Part of a small language model's weights.
Size: 12 layers, 9 heads of 32 (1 for keys and values), MLP 512 SwiGLU.
Architecture: no biases in attention or MLP, untied embeddings.
Training: a variant of Adam for these matrices, 13523 steps.
Each number is 500 + 25 x the weight over its row's rms, rounded and kept within 0 to 999. Layers, rows and columns count from 0. Numbers have three digits each. The size before them is the row's rms in percent of the matrix's.

# layer 2 MLP gate, 512x192, rms 0.0735, rows 29-173, columns 96-191
098:551505479491509454464524554471531482501489470486502511497489477513465489502468469488491478506504537491501497494511547539487467437481532457540500474514490502503470488509523493484527481511486552493492536529505471479486496485541511530496489486501501504496529514514509496474505461475502489482
100:566492532487524518489537525517514496508483508493540493504466484477468448457540475486529486501509471541505510513525486496521483558444483489467513480520497477511514512515481509473475494522485481515464537534544476516477452498491491495499531504525468492488518504497510517464457479508466470477
104:497512465501489510492468517517479474481510509516496436522490487506513482494508512460516493469457480440504512513508506531466477532472529535519471505480427471521500496474496495488545461498479498476483458519505487488488521487473508541511502518474495521513518500519488515497488504511480548515
132:490538506481488493480516492471495504511541511477487505489485469537472508523415512476458465523515479524496495478472469509514500515511511443514528486455543431529500511488455495500497522507487510538487463474534485439501453493494531497494508503501504515515440502514505527516451502514545515506
093:465517483493457495499479473520539521519500488535508508496524498518558494516461467468512495476526450531488516467501501472500496497507488494502504532476490482524492502505537491551508529480496510468505493525471505522503488501500482510491534536472493490531508502492476523496477509467534540480
117:525508485490487479495422500525544495484536525463532518492485529478511521504520531486508525501514554502479490524511526530491478501481464520521492535550499537510461534495496542477524530504509528525529453479451494471480504496480500496518494504446486491525483542522507505507506479516515528462
103:520465544515495494545510463494510506492479448503521441488507524473521495505537521470529523459524464471469471519535504485456481453469477470466478508494478507493518510492523475514474497483471449452526510495484470469482525506541498528513474498510517544482513479470542514470510512485480441541
096:479522502495526491499477504516483474472504552493461523491494512482520523519458490480490492490467476486490464476532494453497437512475484499522524500492512534506517488527455479521463512513470512494495520503492495511456494508599492510499504475508533463468496503524463504451507464496531498483
096:499510482520464488538488503480501507503485453445497473477496486500483512528498518468523477529491534515503542533485477448472465483476495566499480494549481470471475526541495491528496503479546515466508488504468506471539555483506500484518538529491539485505473482468481508502469507472514491523
097:488474510485477461493519472482491489539461464471502527497529484483461523490491527534484476499466478506502512510465465497511494485473538484536575480500521483460527480508500508472489535492488505502547538483532512537485503506471513526464452460536533454477470482536474512499474507491495499464
094:504505487490511537520482493514503509475526494493522519507514483522500497509475506481525524492493488512465496480498486502535540494526466525463483461497535547486506458490477496480475468507449473474461514487488497537483500494546567531477518543485519497489515491529504539489526526501503442484
091:423487500493481489549457460544481520494519518480492456517525538534486486490474471501521484527508510509521488497537533488512489505455524466479447536501492500490544506501505514491475507510476542457540483473455502517541522477485506510484490540465485490469524487554523452513461497464518490518
110:485495497472493481529504475488501512453524468507516468531494456470488511507437508452506505467483505476491469495515503483576477520453511509494471467455455433509519494474483491497502507465523516489503485481510534523478487470495498517541557472460530500499534490495564498515490493493515508501
105:493486514469493467524527538530495437512508485492511481502493463474506517494513513540521534536467477479464517523523546558504484515501477466537480487503471482501548482493516502495522468552489457503471528498543525553496493500501523493491482508523489485507488504520465501454499495474496510511
094:498485498499486474467513525500549547481504437465511525499498498500543521504521505495548478470487493479510501478527471497560478501464494533500473541496543507495476511486528530527464527517503485488536529499478511554479500514521526521519487541537537501492458527490521510452447474498461470481
094:490501477513505486486464551470496503534496535541473482489491490505527515487469513491501524508505539486512508500480545475539509505470498517471525465483461494434535509467458507502521439488457505471498478504478550461553506512439478503521477472487494484493511490538489524512494515472524570474
089:558499510481493505489492534517499511482538454458485536483487532505508540495474485570517521478513503467515474474504468529491469520494559506516511483515505502526501531497534477505481453505537500536567515490464501515522474533480508501501496484537512515492471514522528508481506488502507545531
100:502479501485503508497495493494526450456513483505486523437473498515480546474498500472507473471460516458518499503531512481527495481461555521509458534478472501503502486511477496479528485492507484528494483512506491482504522519501499498497510484523469495525542522519443483498493503447478506509
101:476550502480523465524473519514496495526521487543489507446467536479524483478508506514475462475503536528512485476548486546536511496486506466524498511508466456504489500455503513447501470473481538531474487533481495510500519481435530515474490503508463476519485524495521510507478534533514508534
098:498462478501508493474498520514551489478534498511531473502479491506494506449477508487505512496479522497476491578437518505468499466502455531500490487493474516527482459469457511507520516546470478460477513511536495456488491493464529444473506529512485462522459526535508489490458444482503549517
099:478537473534531504530530479488455520512498494499476508483495527463493501468503517500502481533485538500520511510506537565473449495435532521444518483479489520511469503502496518514467464498488528511473486483518506480467509542481494497485477520506512478503532515491484517526494523469518491522
093:515498502521511501437524444492538455452526525463563462536517508507499507511526506496481533490504498523535476509526474499514501520486535462510516523474529520475517499499510473465509491503471506481442531461478484470526498499541500476512482493498470462514481477481474520492547468490482470502
101:494492534454496475455483502525522488510532532543468506513501486494468519521496490513477478519482470510504526515478528465508553507499487453470517513533507481481495488495487478469492498495467550497551511508506506523544495505460454473485474475490521540501482509551504498539545530480548488488
091:507526504504501511481496491517482461482489498469480503493525525501497529499517495498510460499462540536538485522480524551458502497506487480480438501459491498472581494450496501470476492490473511517448491521495503458517481446483499506521482527493498474495497524511496471526511504491468483510
103:525535494488533497483481526524518488474463510522518523468521473472448466488532496503506484511517492511547498475494498541471459458471451497512482503487502515507519482465491480512536503461515443486515469499508510521466495483525501494460518527532503532488495497489529464460459487507443504528
098:486510454513476477525504498533480512515504522494473500505512507491452475501476480457527520485489479493530511427487524486506473483499512561503473509471487488464479537550467525485519504484482496489505449496532526513466516502482501549526492520497487511489561482506519519519501519505488543543
108:511516491503467505578472498481502537526521453484470491463512506495523452514490452471499465505478517522499486508472495536494516472520504530453501511516512508486533461520521560540496526511495502479511460467560497511535514527482482469457516464491485484506518551508522489484485531527494477497
103:504549521528479475475495504465473487513523492513540486504499508461509484503495528529553505525487517504511456485479463509547481534530448520470552500538489497501496537561491533496526518528504470531517478496469486507492541507525511478485493556466497499552511522524477512537488513515497457502
094:498516483564511504537518478479468507521479520516480547537524481464510499488510467492508499486485505517489494471524499509506503501489468531550504536514481443470451479461468459452528475543489494509511547500542491572479496511497510471500487491507506504509473497491523496512480483502479524521
096:532463487468527495486494500514470484487496504477516525505547506496476471525494524540551508475519473472468472502546492546513418497475513460496480501468461496518501517531496529462518494459494522477488536517479521497511492521490514476483504512474487476478535518509475473530493505485526528525
099:502533505488506520472526470507489476502490480508521513537532499473452469502459467514510502541528485525494517495520451506514470523514479479484527491501508486522486519545474457490499515491522472482541502518462541523475514533531578509510485529524489507489488524440527504541532504475474468519
094:482480507559476512509502456456494501502508512516518520472510554519487513520539461486480507503486489512468441494525533514533538476453476523500511462516547499467510495505502455464511470491509528481478508455505496527525504527499522480486479495496471463489519520488531493466468501525521474560
100:487542485481534488488457501503492487503482456491496500492494525503495484503478468495521532507500539511488475474506491488540480487444491531522477514475497505475545476456502488472511510508482498537525485518532501514494491499483498479529542494494499507536506500508519492541521487531487508505
089:507558513521495494509502518481502464489446495486500480525514511489455481466514531527523473494493501484505478491499491507490446532450480500476494494485496469511515516497458483471505481486492542518530483530487508526514528504475553469480486488461537508530505466451573536465506479537484511478
089:478503485472449488507512505507487485472464526486489491501500496459531481481507545518526503495493500495484500508492501488507478507485451513512496463508486531468507522454503498487489508483483508473467487475522468444443518538491516526556502482515499503513484497511502459472499557472465508506
113:519501504511525470482483433455536519550477535519503508512453495502534489523437494476502523514525482459466484507507510505540499484498501524512524477523473463482557482533510521513495514485472485473524511517484525536472477507506522479479486492485503500546520457493485532508522528501491506513
101:505487447523466480462468497535533481525488493536516488481487451507473483510487491524527462503505502511486495506507535468453443535490489505537523514537452497486512481515452448500525499523462540467513479506445508502506539488500504504512515539538503476476507511523525519525517501507541513463
101:490541531518518497500506501492470473515473511515536507471457493494483476488523536515548473534517510512505498549483537511504502525479502493480530483489489491474502478497489578480526536512514532486484472550539467516503473523491515491520435492478508502506487504475500505512503516521530485493
094:501512503539486466479499496493441472581489514488467494527513515516485508431470505534510508522472523497516509522514510507493525494518490476506467494490506479475553474492473517489467511482497514526489541560503500517504471486489498507466487493513463444509491506511472488520491483510477496485
101:473530495512526489488489506505523528520533470507449538532534520503506525474480471516537481482485493479475487492464503540443459521531481505481502526490510507471483531465506511503473508475453474445536512521479472472529482481524500497493495444488468488491500509525475492514506491498480501515
093:474511485485482513523519492505503534536476519535542539520498518452493467454550513531525458518497475512494482518508508498474482483452451512500487518492545486454478524489494478471540517511469510489496548534459488534486498511502487519533502489532497508484490481470473476522515496480502497497
091:517519447473527538494502516519485502503531461476447498522527472478496466510491478500570496498485476485469486475502496553488467482465540467531445518530462513449503486510486506517489488467493502529527542509493496514511534508477489538546493508514525531504548529450525477479504499533524482537
102:467506469495504535572491486509484519464481498473475512471503535502514498544500483486500511499510505478507504451506524469517495501483482471494493491512489486507469503478530525503499492489459465524507483496495510477521511503496516466464541502478469459490501530489510514581535534534505525515
101:498492543473445471514490483462501548541517467484479452493513517472499486490486488513534465504484475518504537490495434513518490487525528515494528479505479455518521489524488504514529483479514472553529521474487500479537547530492522532530511491457496487503480533479527547499465493491485497451
121:501516511505462526513494486499460531491479528490487484496514538557534477513475518488478493474546473470501526492528503492466530530486483467466524482454523512501504514485546476503477504536481501483455513483452497466487492480526472536495508515492519498503466484481507524535488517509499485532
106:474539517488509499452527519494492484498463475502519522505443509501520489475515525535489522510435475511490524495497466432558494512486544494517541494491495477498542514482472495509509508473509522584527501524491491528451502504478494514479515468501497458490516492504464473498471479542470531477
108:546505500449513498455468514535521489521465510504507500476465480445472520522498501461523489403511508491474561539500534536499517472495466507520476480559511530472480508476517486519552465502507528508509494484464499519458505481513552487479508533520490476504481519500472516480536533500460499505
095:515548527486536491468464488511516556482496531514492462453470521530555486538481536480495480509509527513502482510496510483496462495513437502490467508482500489543490527521536506485502546519456523524497467493446485493520548489504520499472536508482510474507510500558513500532483467522570539498
100:483496450493449496518481479519475501477526469450485482440521530510502464481499511523531521513457483527500498522497514459505460472494530499500484495489490494483518494482521484474482519499510453472523551452489477498501531537497487505514522574501468476536494452511508487470506506490472545509
105:481486507509500472485558516494461519522465488480507496510484450507482546456520543509500491491491464497525508518543535458482465486513487475508478494519467460474501527472457509488503513527498462498476520556456476520504519519489500500503523484503476536478518515545470481526506521460478528510
095:523498484484479507489467525504532522444533528472481487474503485483541500458495537515451485470456509509496489504464506523496507481515471496453518544509495473492481537499508429498469488491504536457478495476530469504490522508484506496531503514487532517517478476473516497487570533496506511520
094:455474483483536472511499510494523523489534500513523527495548484544499523517471535549490504460492466476491507487523496503540532503467494490502500474541502485500528482501493490513503505535455508510498523512502530522498491515496536538461512511487455475521531498514505517470525470514495501500
104:450519505511509473486522456503458495513472477511493498530443512507474514507486484530498511484488501472476521518501447498506479497500505554545513500435540485477495506496529461469512502494543479511508477502468518510506446491490477524539497472499522481491461450485528519549494506523520514488
087:516516475509503538463468476537489549520531482496467481524461481493505497484482533530534526519504492455516470503484520477434498487502501540532460507492461496512491512510487456514479485522493443489523489479505476502480482479490503518508476518478519502477492546491490534485538497505499535508
112:512469479529517505470480507507440436514463451521484488496484499444497497481499496516493504457472490493486537495495475548504488494482523520525482533481466476472560495489482481484508494474491472499500558511494484545503514474502501528528519503551490525467481480483499505455463474494468504515
114:509510450461484487503534490538509486536499469506528498475476495475491498505467522547519479475534481487487525473494490464525531462543508505496464540503467495459449534561546516535488489462502483497475511495501504540511490447493518535536505474534555517487450460519511493508494503487496521525
099:516467536537506517547488487497451509503448489527483468560478518493496508544501481487524498492473492496475518526508480530540524462509473517489499531510546541486507469509517446484504542508521432486510480497524478491469511487505504522512538493524511532476529460498503491469491451561493479500
115:503523486505459438523470511523498525496526446479489421485479510510490492468465513512512510497536508469511490453516503501517500498505497529528475536489472459536510544536498481512499564502501452465479513506514513499487464496519494520524506468506503509513504472511548503496501471502511518497
099:463524474468474513560482500497511526507527451525534503478511521498478525485535493502494471497526506543472443499498501445469483494450490503513509498532502501533510511523545497478487520478499507518518498478453514562496535496495487504462520532525510502526526528457478522538484451516527518488
095:509485478518516508481512468459496464503501520478519506497514520515510476521531447515487527517487487507491502458505527551506527466508497485479500512503455531538504495471524469526517470508500501472491546495490524497499497481466521453473474500558509523481494529474530500486503485526531512539
100:513492498459484468493529482505462493513469497503529489477515503531517471496510490511537554494525446504486507497537510535522471548466455479508494488479521501525479479472463562471462445546493470458479499523509451467539495515476463525472506506454491513476500483527507538508508517508475511506
114:525554499538472470501541520467479497519485488489463506498497484522449488498488559518498545527534466434490529497475466502473539498484503475526508494459487469501533492511507530492540510520501488522484537536512500507483511501509496489492507473483502484525500480425511515533494470491504528481
095:525530527507466468495506543515505518510506481490503491512469472494470536502486526498494482516584513545501511533483525505506484471499468530535478480503506512502520511540507491495489516505530473479512439504513456510505492515482474498465492492491516478499472518540477512514449481461469489504
095:501497486535474470515497492529497522523471512503524476493495520473518494499474484488486539585482478460512489480474490472450508515482483510505459483511481529517504546536515520507508508494500480521536519493488541504499441482499510494507538489514506512487453521467481475517497496466498532490
097:481479484473489442486494512484492517520459528509506507529511526500504510448474519496506520495486509495469486521491476454499484538494462506492472528507511509476475538506487470500490475513480491494527473494513485485444502495496535545507452476522534518496478505548515533492480498502456521520
099:518484542486527494515526555480503460479438483489514535500492499505501561537527513463528493532508505521463492516495480497490507549484523495512487453539506496518478493498512506511524485477523487518501470534505507514496482521456534471443480507495498498482478500482507499514552527506475479505
097:495478501509530456531515481510474489484508494441508496527489506508488512478488493489469506486507475469469489508455478496503492464492505476529446515518502497478506503502523514499500503504526522486462523482519504502507492477495485470534519498525569496547463455464568497455535516498503528508
111:495502532446500462470516533478504490503480448486532503505476476490494514477520507490541494492495459508569523482499452487494497494498543576492498511523514455507474529536513523467504480440509493509507501510511528482466518442502500533557534481485546511507500467490484485493532506497480558509
101:511487492471451474490490511465530511473472503499474463482531511507543539492486539538503483440511467489518504520501458544505525513475479522482539482496545446530492501483509499444505467476505523439464481492557477472480490452503442497476518488475488496524490485521468502498511475532484504476
106:496498481467491494457514538492502538510554476510485469502513498481520480520489551513508488498492504492484543490517502479533503483536468456485496483497515511517460536460539509457498445533450476484510503521501510535506430517541514519469455504534496442530447505506482488483487459496545464470
091:487527532445526508484511478535495508472488496530459483496513509469524498488542481528507517507473478546475501522534520488489479502467443487443486493533555506471498508499491471509532502515479541496545557534517511490468517524509505498471512491550468446449525465452466480533460492533546477480
101:498518499516496503474510507509527542505434477530478463482467478471480473503497525474489522522473444522505563479469505540488469510470513531486493520489496426461513496472471441493504469461495502495494536527453547479529505466504518499506513497510448480527459480475481511506510475459503529514
105:508471498495510502519494487504451447531512523515467532493502513498508495518504490497498489502508484494492526477500490501496548493431484527476505517513484475466489458476514491488480448530475474512520470471551479498444508474472514505483433521502554547485487492486514537514490502502477521535
100:517475476487507514547502484474491493493481447465485476504510553509502509567477543528491463495490446513486473478501491470499475488501493499509525496520501476496509544496454496491484552487498506516529515528511506494500537485518549498540542470504460520474507483517471514483539509522522482496
094:525498501504461511497520517536491513481483475516505546505502490490502512493551511457499526519534530545479483462542507489484432525424473488484511502444491516490499528507551472497476540527492464471484486499511505496469539499527484505482525484525527506520485502516499520469470452447457476493
111:506545465475523500536453482499523483502489530491512529462546468495500549499484505508448476507513490498532474504464471472489497483523481477496478471506487508530508510503505477499505519489495490494486504508495492519519544469468524496499513502434488487502481482516486536515551530531504490529
104:515548500498512500507542513507519506516507484516529522512494529498480450462496506508500506554499530489474482487478496537518493528503516487470516442499487518503512487507457488484482489484505482549505541507477435487490524539528537495475491477530463485499486452488529522525476510544512534501
115:467454535531543451578495489503470543496505449507517468527514506494524487485490465529537477517484482543561504484511542461489474516498483521500521524479496524534514505518488465492479524485484523485510531486488509497509486513505510498514499538510501485536501475534503501506491482468502506513
101:471538532519495481532506497474436498481498465498485469510498494509533466466546537543469513536525488487469517531523477484549532495498504511491497505517502486510510518497520523487408448469532489532483495503514482519443481487485487484502474501513502521505449459508512512513438508526470499529
092:520456501483497487505510490538471452530493497527502544520520513484469551530533541504492511524506483500515451407537499493470528501472490485512517482489524491551531496503524534504514467532527524507522512488521516547480549480492536446480501494534472513504503487471514494537540492545475506487
108:517508526473535473441508458483549503493444517497540508517505486506526489492493500523521485550528521502510512482531563522500500513524515503501501533503499466467487540522516504488482503478494504477464529507520482478476487502518491449463493483459496440517473498483476534503506494529537527495
088:458486499510489499505508504534538503529476513526546476549511466480488517509479479477477462482502452508473521529502499496524511491580495506506473509473497520464486491517480544509519513517502508486459522538501508459535473520457484531516511502509475504497517438500464525509492514485510540498
100:510502495502516481478448485488525497503480544566526495504457456468532482538416497488503473496549534544489490486488507522527466469481500530487511481515518484478519511513520503536496511464517501461511472506493528493474536504530529512528506485456521517508482504492491517525483521527521497513
105:534535509517510512497486502515486504468492487516500475506546508432505535503538456513532496505482489538503514541549497510487489492477471532498497484528473516466473539499529471499425437480511488477502493472509435493477500508449495544504487484536498499507495497512495492514550500504515514521
098:490497470486542497422497540482523540534514510519514523487523545518511473489501492468494490508484525542491493521487496496509505506492479487511535529505530482506488507493505493509520522554515499469439511513472477534507533508491513503521490492514496502486452527535462506513522473548492470483
096:521538515499518475488505534503514447497556472425498480481463509505454516434479493470520490488516494520468498512464489469496493499522541523561449473496526482520509521485540483501477481476499448554501459529506483496486532492461502539550479495478486476496494512506528500467484502440492521534
105:515510535441513482501504506490475471489533490503492485477496496511478471536530478526514457531463457531518494479485519476498526544463486498504513508501525444533469442504478498488509481525489516535480542482492518547464491516494520511472504509492524535534496487514499479502452465516502497504
102:532508473456516506511506475503512515581492482518503506538488525509470536479513508534493481509510501519528526541534509534493502532486492503496497516509477508509499514493461510520502498460479514482475502548522481557487487513475498515490490464513494460502504480512468514513530514511520513438
096:517496537497480507488491503531516503504513526498507477508546542527494489500499507484478500495487503553501516522496502505494522493476491548469548506503497522514489493492484475458482482504479482486506473450538484467539545495468512499476532580558460471493469463507503513496490508532521510499
094:481483448522467508476501524514486498559441514482484456494501487484524521510490521529486507445529468512482513519480445501505475472484503497517479513511462500496522508461524469517518467480494475541478510510529506490518469484481484530498474518471513519499531518509512500511555541504488507522
095:572507513514489501549531480515541469482525464496532493482457506501471490536524490488519510514531515523479479498525538483496476508485464451530473490491485517500513523496535504502540496488467498512532518447455483531509546503498496510477500487444498554514508529475523492521496449494494474552
097:492512479536464477511532521488532488516494507479510468510429523519490445436537479510517468513488528527502560478518480536466506504465494463500466540532489469486522485511491472481444510540477458509500499507515487502510527534510553491510523475515529514522510475524505494507520438524517512491
098:521535515518523477513502506497537512481486534494493529462509457472538532484479501486467507487519492519495483464493522532498466529460465462511465525528433515500503469490531528506497465516538424479523480525544495504504507499496503470516541487493525483522490516492490508498541500461462524513
100:463475466492518499471497542528500520507471489517510494534471496521464477509508490524497496548467516519485541503504533523508525474513442459506514498539500497491491507514494491529516520538481503515491489540513505542524481516483519479483465511489471514512477524510504508485507451476460434485
092:520536496487491478498538492442519497509512491449494484515503463502473526465467461511469465522516521478459487529487521512504493528496494519494485522440517482487482508515503523487563534469492537524488514498507480534520553513473505521485496488481475503541459536531547486532451485470517456465
096:495516528493495464546515497519450485502471507496495545565547461498460487474486490514500517504469525471532487484478510501485491506486459501527468477478470512472496464432523484484455504503443479484495485481522522495482540454496472475501521481459542524506507480494524497542478486518484449502
107:449468486517519498508512506548485478472438514511478481511515480523510475500492497489534533455479528482507499521478506500496483465501496556533441514487483508448550511539499500517490548496456505488529476534505499512491454507508512531472479523510491463450521496508503516512494514447493533513
093:459498470523519499510485468497535509520515466493512471453485495528492494493506550459520516534453508472495506456487467542521476472490531501511497500501466517501474479512481510516495503515467510539455462462539506510511525482487503521498503528442525497503480520531470510508515524499523487475
090:513490547523474511479521518530463439494425459525481445493501460486560475484483511504549489452459473493520468523491500494496532515537501518508485522491504506533503519491463501460520475524500485500473511512517515523454520497482499495512473519480525453499494507542479449479505491480491494480
101:490489521488521452538506475547511472541478508511503447542526468538525532510516482470524481496466493492525477491524469575524471457493485520524495500532534442487492495520464490538526543464522501459503468499499529506504452496515504480508487512528480505538502509472488474455458523522491465491
096:549486472497484493470478566498490477476513523537454538477500536523462557519491467474494483485500481523489465513501499552519444527521449491483496485473491486540492496514491478514483457486526486481510479482488511461483527518498522516505517524464515497503483485523516496510494540529496496521
101:512452492516516477476496471516517480491504496480478525495512547486466498469497485481517500500463506496524502518528478527478494523496489466508490500477472416496491494470545487479503498497457490499514496454508489490498520515538555504495482479533441502563514528518490511500532487482484508503
094:490498519479475484487503512491523481517515502518525510499528514526495518502532486467518525505505536545502484492561541505485518483476475530542504454532514431530464521444531515495526507529476510464508493537478510490517468490479507548494517515469511515520495499526460474518502458480498488511
111:492535532521512440549520528461455478476502525481540509491534484459475521485491508530509515493480528490510489511543463493492486551475543497464505507519459515481536475513538512495526466464521505509500473476516503524459494541457494524477478500510466500546540489435492520496481477516513475474
104:526477458512495479500506532484460465538484515519478512491470461489496503472527497495516492495497512559494548531470537500512505472548474487500504484491447476526472497521448531494519495555524461507504529560497504524487526542495525471461491513528508503497459502533516497489520523492470513501
104:466508492491518498476498465498491471494510477479498547521490539527500526499520525508441459504498517527509480528537491512468502453473473476498478491519511470508537497512490494462480497517461490494517511493523541527482529509496487532463557483496467514507499531494524551477469496504558513481
092:484484477498478494520503534514503475496491515507491504544510492522471503478501534489503530494489495474533509518490494490435490492451511539549452488507450523502488548469552484496500492449520504512484482536498502502461514481502537532489529513513523534505474471523499536514539518447520519452
097:453521514479499521472511534510506500494466498512508452500495509501545505516506481479497531516493483480517464513546516513544484513481488479513531454481492525491510485465437513532536504488526516541512494507486511480492475531499546504488490494529445488482494527521493537547477539550526453513
098:530524477487481487512478503491484539478505459498509483500485499464481466485493530519485517490548496460514488480497457457503483521511541503503487475510484481505505499509570524481520531465550462566505507508527484489495530518511502507506519530483499563529487491502543516508511455493498519535
095:539533488483467461511519507461465464506495480476470486512528514517501541472538496539507484526531521505496474501539531472508511555510475520523491523552501514464509484497488510508547458521487452498489489505501514536465497489527492534517478494524471471487482540493528468507490487473453448505
088:494489502499520504528483495514490506448501518514506555522494472493539507501510494456481516489483460498526451481532544515465504496518536508529516515526435518481504521499496495526511491457526501502497511491522527499504493522516495515491525485488467498489522516497470472447500515503501484491
099:519527483490537480486496520542498506428531491469456509484520501464457461486495534469494502494523487484478502519488540525495465491481505506480494508457498501505512538538483476472508528483519502517493506517514497480484474511505459492494501531547490460509516530496509531515477483484479500492
095:584513442482481508485489501510460462516494525512523529518476511491450505514481483492484505506486451520484503500525508473485483497456498500504496512507499482506520541513503506509475543516494515523497502487475526488452493518517525451550489486508492517531526520521546527517536496468513497564
101:545537471473535491498471499469521481523532493529523534498513491468502495509481497463505454522516524505486467492501502522466486500482501494512494509495483478485472411512469512507539540501464547475519490502484481512484511539505490498503505500530463505515488526490476523498482533501499458472
094:537482517464527505461440540506489510493512504525501469528488475459529521540479518518543527441529475486501512518497494463464494532475523465518496498488480494521545465469482507488561486495508481474499455552508543481530478436530477552499524514495493493488493483477479494483502508459500502498
100:501502524473525503506501522525474488530544474498473508472513518445496523523474478472501507492485457500486493465528556508484475514461488488513479488493466454492514538526534487490482504500490508471497556505492501517518521458542542483491515489532520540490482547503481473519514517428479519488
099:527547521500517494474509509492518511495448500520489477482506519445509517517496490507480481523502540509459434521486527518464419515503476472454490497520532529476510490529504519501487500471541517516493496535471480486489497479522505480523504500459501499506514520481523535500499503498546473445
097:490506505501484465517529469514515496540516527461451504514507495450484504501467508464495487474480490510506505488479526531442531496477486542460550479459460494456449558478486463525519491474482456499469474505553491490534494489498488510484502516507501521469477490494480468526462508470491511521
108:473526481512525489492448512494432499490523495527531503524487482509490483479525504498470529518516500511509463518468502532475559520477523521517508521496484514518525502466467463500518474497542494526535462536490488530522503516443504506471482529540498472490507519504532557523461492542463534488
099:513527538481508510470511467494528492504442470491554472508522487455530508541493502560500485500501513508497485466523517505475491523490556489484493529530504489509471553482501498454481524503490498462490504503468485472476486499489506541493524523536487490501504518512469499517517514524486473486
095:462507520489544509513495487522437481508484464473480485488482511500539507479503533471520513504492528493529518585502458477494486484484493483511490524504514467496485508500537485506555522474480542526501494478466475515519503485495534543457497512423485477506492501525539520529445505490536525489
111:519487499539473483441497522510520478503500490500476482495509509489520475509558497508527502482478440503465508545459497500478519476455481493526473515501459481467532494484511501496487512517484505526498526509507488496526531540493503539487480510486513488481545575477487477517475495492500509536
087:549502491549504526511515508511475492457497476457507490468478470494531484492499482467526512500489471513550477465532487512544455469466505520472508537522508553481457510500508483481456527504539497508531499499522493478533537508548506443502501538500436532474491519473474510498510542538486474510
096:455478509498543511492505470510512524497501514531507455515501497512488510506469518478527486434537491523525467460482517473476509531469494431478502493508540500482443487514493445504545484501517517477464489500459489480459455496485492558495530529519458504503472509522489547551518492528574485523
096:530511500502540489454545499504496494474478525494506524518479461473486505522523523517519481466462452461504521489515511518524510504491502486550475441522516518504513515516496504480499447493537541499463561539541509469461468502460510522514496455515516500509481520436514482546503507501489485495
103:537507520510471490491510515507532519485535482468510476481476480540469480495507518519529515511529533464486485492457503574484503470482485513498470498468435502517501487505515480481506471557471469485501509539526471545516512539518462463491496516498528492520504522450498474540493529484524500553
104:514508497477500509452492524535487489491492496487481460483516524501501484486472524480539503502498521481519474495528516518497514496457512546493466493554484525508542475517506524518479469484507506465483467484502509449501510458466479485513487535519454516520513485514489508450534483490486525500
090:549533495494511473525509478510545518525450470452520544524526524510491465458500473481502466489526471506504491514489518510514437527495480495459487472475505469497553489511517490471472500485455493465494527499507491494514535482519478491500470525529531498506444518494497529529492507513497518482
097:474498510483535499455471470477512491493488476467473500511505508506481506509473517492511509481479568486559482525523516460507512497494512551497515465530538514532519472493503527466505487513495520469486533507524485439501498493467529563488524466472521476509531508485506468491544493517523503482
103:526532499520510503487449514509528486510525482476542519451454497525487495502513484500504473507498498460528474507526527539454469487487491490520476516455472498506497465523455528520525522463498496521507508511486507489524522551485521536542478526475491505498503529489533505519522490495517467457
110:489498463526505504468499452476498487536510512497477495528515546492482472505524517568526523502502487470495503519484500473560526505525490479500465532497517486521509541506468521502521512478526496515482544533466514503492539503489519528492521455527537504503495501472484478485513496472480499518
102:476513502466496468534523469497535458495460534525457498487522504463479493489495515505486508560460487520501520489544484486499517532527509492453529507548541500519503488474494482576500507515470520554510505472535500545513513502454504540492459469502467526493493522503507523514500483494521502496
110:500498540521478498501511516454481477529483505542547494506511490500513486497517509482470511567493516481519538527533480467527535540504532494514480512525484479459477524484485479484472475507530477497460487528457511481484515509511525537533545485540533512503501475533489514505495498527463513509
096:493470511470551521502517513519467504514475518506486517522465485498507508501475464474486515475501449531522484490550533498532452468471480458477544535516531489482514510496527479477482532485504524477495517480481468496454477497455503469513522506522474530523490484487479482509522471504505456564
096:508532497489489534487496483534516525479471500524484442489529514508541508478537493510485497495516475524533476487505505493467472489479464489489513531477503540517475523505472468487542524513477477484539524502503471497483511464511541524488507522510459455487464504453463487516507514504532497503
098:494453494479520499480493568499471532465533476494467518475459494516510540489505520514474506506559497511504507497496487507501520458499495519473503507493498519515511481520533523496508449525528507504506503515512466508498515540516512493467523551499510514510492479502478487476467507504501557514
101:530446487514464480511433488487501487481552484500516430501497487494480513468482492498525497512508507502455510536474485478521522503485495515502500492492470457512488520506515469537502575504489482464499493542467459491563529501491495473533484491544515486529506481483525464454483448466542523530
096:477481495519493480464534488493495511519558466514530476510469450497503462500477486466484510543508488521457471489500528466536536478513515467472498507506478509499481543507491468476492534486482501517536463506507526516559463470489513498495508484493500474459525544561479481532523481493525513506
102:473464523481471479485515534532528555533537489481509493564512470544460508514506496545529481535480484541464541515545475519493519492530470489517543520500498491499462464527499516473495474504498525489507502499470457499510502519537518547516518521496529558515485485497485515502464489497501481512
093:488509496495517517488551498513509457491502504453515549479529467509479493451520469530521496515459494519506463501519480500488449501483437492485478492494470532500471523482516528484533507454491522488536568489513494507542498481477466486445489478499523435485482480520549485504489479536448548520
094:450448517509494516520461512575497501473493495503495455506493479530493485512486488477514510505525491538450517455452513532482516504496490528502496512519468530511510507468488518495486478513510507511518460431544535458487547513477548520511517507479490475451514529460468509512499516484482491459
093:526490473475508501473480476465514507494466498504530503486450518510515505532507534456522522516427515524509461468524509517525455498489526490499474508490515486508501535513452548469484523501546547489539458477541515479525481489494514508519536494518523491504565503484513525462520490521502486487
096:477471526493511509505537506505469492563477484524485512502527543477516519498500468507540451484478488482511491511515520516504515456459471514494542456485524488483506464512539464489504457493440502510528578486507515534465498457549490513505524491499464504503507541504499514511495505503542499508
098:471491526492513520482513491492474506523513507486467480510496522540548505496502505519461467431483497536492465514515516515503495486484553495467497531487437473493569524414484530499496502498498511525482530523482485499477502509504547522459480497477475489502480474507483548498474496472485574515
110:514519456512511465490480508477474476495518491436536495450493503478499535487519519481483535506478538489478491540487497503495493489512521519507479540530513517477496457508536540487497536508548470531515502503484520512516493546509497491538512482490523531527538522494495504495526538487471497446